config.yaml
d_mlp: 2048
norm_place: "pre"
dataset: "wikipedia_en"
Each number is 500 + 25 x the weight over the matrix's rms, rounded and kept within 0 to 999. Layers, rows and columns count from 0. Numbers have three digits each.

# down: layer 2 MLP down (transposed), 2048x512, rms 0.0268, rows 48-67, columns 64-127
# up: layer 2 MLP up, 2048x512, rms 0.0277, rows 49-68, columns 64-127
down48:482466531571484504521509451496544471468474518523512562491540517493504470518470528530460521468479513502444501494504482539520538465457494538487482494517568496529521480507530486498545455489498459
up49:480500573491490429496531490498521484513510508530501485518515504486449456539530431496469501488532485458492514520491459523515557545516481488467466515486510492508471451515478475459470512523563513
down49:443465519441537556543503527520499468482479476480474495487494442520569471486528469432498452484502507536527505508526473479527515529511559503503483547498498525511482500487521488583492483495449450
up50:478501493523536514479546460499477413506553533559427455481472480457481523504499510521461484541515473466540515522476501518447559500521531498522489488511481491532502509481469512523476472540500491
down50:536472448488485483540509488503507476457530501449502495485459495516486523516505530463488488447530470528515471529513505493496509521491475523483492497558491472479487518502472537476506501489484529
up51:539523506505447501543530495495523512476523512522497460505470493518509474505488422483504491495492508436506471486512508550513502465512510495520517478481484519492479492568480468521509494515512529
down51:482504478480515551470491523494526486497492482510492535482478512562513500522502537489500536535519508515511519549505496500504474512489505555460468516477501478539490491494516485495506502459493432
up52:543470463477559507507506468537504466535547479477466478485470535532480507497543511484456494540497479437478492487518517449522525490493460477493480509500555505521532510544530511530505542499508469
down52:511457532502485483507514513515506552486488515503543481499530511448519491443480469537478522484508567465521504491525446461483520513540495454506506545490465494484479510502477506522463549524476522
up53:501513499484504488494514502507485495504498512496480500499491496495499503506504481484496503497520500488506505505498484508497491489518506494495512508514517500486505509501487507494495496505502503
down53:501494509494511509496496498502500499502498491502501494504506489505502496495499503507504500490501495499504498495498494498491500498494504512501492500490507506502501497503512502493497493494499505
up54:469517497490507506510516498501477485519489500500487488495490500495524511493483468495493496508503496498496489494488498518494512514510506490498514514520511493477487491507511490489485500502515498
down54:509514501508508486496503495498510494508488487509513507499493483507489486484484491500493521512498528486494509525505493511508497509495487518499485497501513484500507515505492497495501518501498494
up55:514554508537504524561523448515502511497555512515488440486563438504532533549474420527523483548449514547520471481488504517530525569575472515459502573538510520488478467545561477514473491450523510
down55:515501557496467501427514479480449395512496475543542440505525481456494502523509521590450460488485511432583457514506535552536455535552509515450486504484483470530552566519398565490491527547517491
up56:515509497500508463548511533504513519521488522548462475487550529516468500517474482507522516515519471497524441523498478493479596494495542481522495469481494526493462478454494457508527505508495499
down56:491485533518521555474508462521549442471566545463465497515502435492543524506513482482501468485442513468525476490501510506485466504523504474514461520485507467494545459538491509506517468477521507
up57:492510517487490496504517497502501513497484509485492502496497508488494520495499485500494505495507508498509512499492517506491497522520485492493500509505530491487517502505491505491499490520509494
down57:487497489492500496510506500511506496481515498508510502495483495494500508501497505498494493508500497479506515506504515497493508509502502492504511491501503509510492493489484499503507491506501501
up58:502525536507495521487537504501524480464528497507493489518515550436529488520534433496472514476460450529492507499466499564452486488500499502494464475533505487495507490524499482449537543422504491
down58:501445470568480520514480494518524501496456504510503550511507457459481441497455498521457528529539508493520521490523483553519473527479521527477502498458537497529545524509486480508474490495463516
up59:488523539493454464547481504533488496500538499461485464509489452466480523527482508472512566469475495478482531530516522441510485512517469452507505440504482501503496510480466497522535534538513493
down59:493437492501514521468494518479498469506489482513490487505492488490488475498533523507484476532520516537480461486489497505466490532502508540521480520512513518520515498512510499484492497479495499
up60:462507527524510447504512464478466470500565493507498529487442456509478519513524480443492511451509481475507408505498482436473533506539508459500494519480482485496498486517474492454478481456505484
down60:483469557492511477527528544490507504496455532518502469515510488486487526475494502477497519451476468477513486540491508498508491501506496522502500463479501521495446530533519506492482500487487472
up61:476501466451503506513497499514478505516516506493513557506498420471521545445500505376506495497498509546528469474513495449510507494520530469487545481514502516500508514459489476469486448502456452
down61:498499541490487445541488484479561557486543496529525447546524432400456524441463504567446444481504472411534468524510559486501488475524493456540525481516498501470519499496484481529518503504498507
up62:513474561510491486506545490463497513504474480528510541512534496469454496486501407434467490531447565493498438485486493468536531534540502459511463455493525479467492560518460520480475506503506497
down62:427527538483452508464548435494519556474565515519543485522499438484472518527516545528446453502540488487444496512491504544485496479479474501457494439522475477494489464554492512497518523516559468
up63:489550489448491502515508469491505493491515515512516521520436472492462543518477521461443558467514460517526508479491518505496467509518492479513514496503539519484498510483501467538475505500514528
down63:506529495521521492493429477485466488442526500551518503504522535514499490500513502498484482472515521503483477474551524478493520521493501452486471474485525504490510496525516473482519499493501484
up64:529528519518488472481494496488505486513495549469526516492480493481522493457516494475473480504523513497498481532504513489491461507549535488461491505491520538483490515470500500471469510457477447
down64:519477515493502493484483505486505511491493522489473471528522522500488495508504461495499497469561503500470497522496522479524527497492495492526494488516524475484492537482502463482507483504499516
up65:472466523523515491562526509515494489536492476498523498511514483461473519498518429529530474468483499552543506479447519524486520537497476495452526473489532507498476483447529517528470515530491504
down65:488517513531454497525500479481488495493551479473476482523515488491469459493481507447474516515497482481541529499508532450491518490493506496509529513522465512528473505484503501526552530470533476
up66:520496476535512523485545498530506477530481503522512458502511490483502498491481486509512544517503557537485518470511524569494452532511479487505466517484512504521532500502497471505553520467485500
down66:531473532524553520496518462522512550487556487475516504498481505457492511505511482487477567459421504496509535460516506487447463550504483448510500541506509514463517463479495484522432479472530479
up67:479534547511447501473517513482474472449458513484496523497505446507559503488545457496504544500484512443474500526469517491560472455561532459481495478490512531492510477510502433551534526472498479
down67:512523552482481480587489510532487551527501469502491469464548468547498454517487498545502467547489502466548562483508527514509565562536477454460503496475542564514510499439482476492514482484492557
up68:496498500501483504501516484501498497503509509491492503506505497502509518506503497498481511490512501504492506508500496498496501509505492495488497494499514490499500503506507504497509501510508500